Weights of a small transformer language model: MLP 256 SwiGLU.
Each number is 128 + 32 x the weight over its row's rms, rounded and kept within 0 to 255. Layers, rows and columns count from 0. The size above them is the row's rms in percent of the matrix's.

# layer 4 MLP down (transposed), 256x96, rms 0.0749, rows 217-221, columns 0-95
size [103  74  78 119  87]
[[ 87 120 137 142 171 169  97 108 116 136 105 134 138  98 143 156 118  92 207 145  96  89  40 160 102 100 110 113 134 180 134 150  98 140 114 163 115 115 113  91 155 141 143 139 131 127  81 176  81 113  96 143 183 139 123 141 118 173 153 122  88 191 149 127 134 100 193 182 161 116 109 121  76 208  99 143 152 130 114 107  59 117 148 153  79 111 130 195 131 118 105 132  88 107 163 115]
 [132 142  72 101 108 122 128 122 188 127  93 152 115 158 110 139 166  98  87  64 130 121 115 118 144 135 119 115 155 175 158 141  90  86 175 121 136 113 167 150 121  82  70  90  95 179 187 107 168  71 184 144 122 169 108 139 128 108 113 131 109 143 147 151  71 109 132 115 156 109 114 117 101  22 104  56 144 100 131 132 114 153 137 160 170 109 132 116  88 185 136 178 101  78 125 123]
 [141  64 122 118  80 118 147 155 138 107 172 137 157  96 121 110 162 138  86 145 156 136  84 116 108 137  84 180 110 149 156 148  56 123 139  79  86 154  76 168 156 109 116 126 103  85 161 146 122 129 115 141 117 162  93 136 115 175  74 144 137  94 112 135 145  95  62 130  83 167  53 158 169 182  92 158 157 122 137  93 138  81 178 114  83 100 113  96 175 107 142 156 105 170  88  95]
 [121 137 151 115 160 104 110 142 101 185 128 143 165 144 156 122 186 118 130 126 158  83 148 117 138 154 126 161 140  78 112 118 124  67 123 144 106 217  92 109 103 156 170 112 170 195 110 139 152 136 124 140 242 150  92 178 180 148 154 107 112 161 132 114 180 172 115 116 136 114 141 201 121 105  90 141 179  74 114 142 119 142 190 125 155 147 161 115 122 102 139 115 176 132 115 142]
 [129 134 128  88  95 152 147  64 110 190 137 115 183  92  92  78 167 100 140 108 148 140 165 187 147 130 157 140 146 171 119 128 159 144 113  95  98 172 146 119 126 138 184 181 135 138  21 144  74  55 110 131  92  95 142 154 150 136  82 151 133 152  97 145 174 109  74 200 121 113 161 118 151 193 129 146 140  98 132 142 175 142 143 103 125 110 101 114 132 105 129  86 135 133 105 112]]
# layer 4 MLP gate, 256x96, rms 0.0844, rows 218-222, columns 0-95
size [ 78  74 109  93 111]
[[ 82 117 139 144 140  95 109 106 223  94 117 113  78  97  94 123 187 110  86 129 143 101 138 134 193 110 176 199 143 144 127 112 124 125 128 123 121 162  96 163 139 141 156  87 110  77 143 136 132 115 190 103  91  92 173  80 105 201  89 165 164 143 150 122 105 118 101 137  98 128 101  81 119  85 155 119 164 101 150 105 126 155 152 141  76  93 137 122 144 160 166 115 183 103  85  79]
 [157  94  69 133 132  55 182 119 198 124 108 114 100 160 121  55 140 142 161  90 111  70 170 160 159 140 172 105 161 138 118 122 180 152 106 139 163 161 147 136 134 145 163 161 138 129 127 139 153 144 129 104  95  98 161 172  86 125 154  95 130  83 124 132 130 180 161 126 169  97 125  61 126 119 125 139 174 125  90 124  84 200 102 114 131  88 114 169 133 131 105 195 115 105  65 144]
 [106 148  97 128 214  77  97 170  96 166 169 109 174 167 148 110 143 127 120 165 167 135 168 134  97 165 166 150 134 115 121  70 119 120 125 136 132 109  83 115 142 115  98 109 190 162 117 158 147 116 145 151 213 142  98 104 128 132 119 109 162 130 134 116 145 134 125 139  33 100 214 141 103 107 109 122 108  81  90 170 116 143 186 132 102 138 129 112 127  72 131 162 138 123  75 178]
 [144  88 126 104  89 188 168  63 116 128 196 112 121  76  86  75 218 130 148 124 147 101 124 137 166 156 169 143 159 156 104 170 135 140  81  80  74 215 143 137 120 113 212 154 125 131 119 161  94  65 126 144  85 101 117 190 165 125  99 162 156 112 127 158 160 132 116 138 140 141 141 122 157 142  89 104 144 114 132 153 132 126 148 102 120 101  90 126 132  86 123 147 139 101 133 108]
 [124 119 155 111  92 145 136 129 152  65 117 165 135 102  57 199 148 160  90  68 123  73 116 136 133 174  99 156 149 113 123 153 113 130 122 106 137 129 111 139 163 159  93  68 115 162  92 159 126 143 116  90 145 162 153 119  87 155 121 168 123  58 136 159 152 150  90 133 185 144  64 144 166  62 112 106 139 100 168 114 173 115  58 168 119  91 116  82  77  90 126 127 130  89 149 118]]
# layer 4 MLP up, 256x96, rms 0.0823, rows 218-221, columns 0-95
size [ 83  79 121  85]
[[ 76 131 166 145 167 135  40 116  95 141 136 129 117  86 128 165 133 147 115 158 124 115 122 137 156 106 124 205 185 113 120 116 138 100  57 108  93 152 152 127 105 134 180 115 104  87  87 124 148 130 152 130 198 159 143 123 180 153  77 153 169  88  93 126 144 164  66 181 116 104 115  95  99 129 144 113  75 104 140  83 134 105 122 129  93 103 136 105 192 132 161 105 145 176 110  64]
 [145  76  64 119 112 125 157 117 156  65 140 110 108 130 127 126 140 120 136  91  96  93 109 117  94 118 151 147 162 162 106 127  61 151 155 122 110 184 102 171 172 171 141 176 140 107 132 170 106 144 116 119  73 185 108 120 115 163 102 127 141  66 113  95 140 114  92 166 125 140  45 111 122 156  87 155 184 132 159 106  41 152 122  95  85  66  89 143 119  89 146 168 141 148 111 116]
 [134 139  70 148 159 123  96 167 136 147 121 144  94 145 147 138 138 124  79  95  94 218 121 104 147  69 121 135 132 126 141 113 141 131 109 157 153 124 112 147 143 127  60 127 135  96 140 123 128  75 131 134  58 101 155 113  67 110 144 176 115  87 101 152 109 136 112 150 152 131  91  60  80 148 143 134  85 173 148 160  67  83 128 180 117  30 128  77 119 169 150 113 140  74 141 121]
 [ 97 188 123 123 137 124  86 161 127 183  53 144 150 199  92 134  62 111  90 143 109 108 164 153  91  87  92 155 102 109 168  81 121 112 150 152 122  46 112 143 119 134  82 163 108 126 133 118 157 126 166 130 164 183 151  79 105 135 134 161  86 151 100 105 152 141 106 157 180 107 171 129 122 167 153 195 122 184 145  85 115 123 109 144 175 110 167 135  93 166 122 128 147 145 127 162]]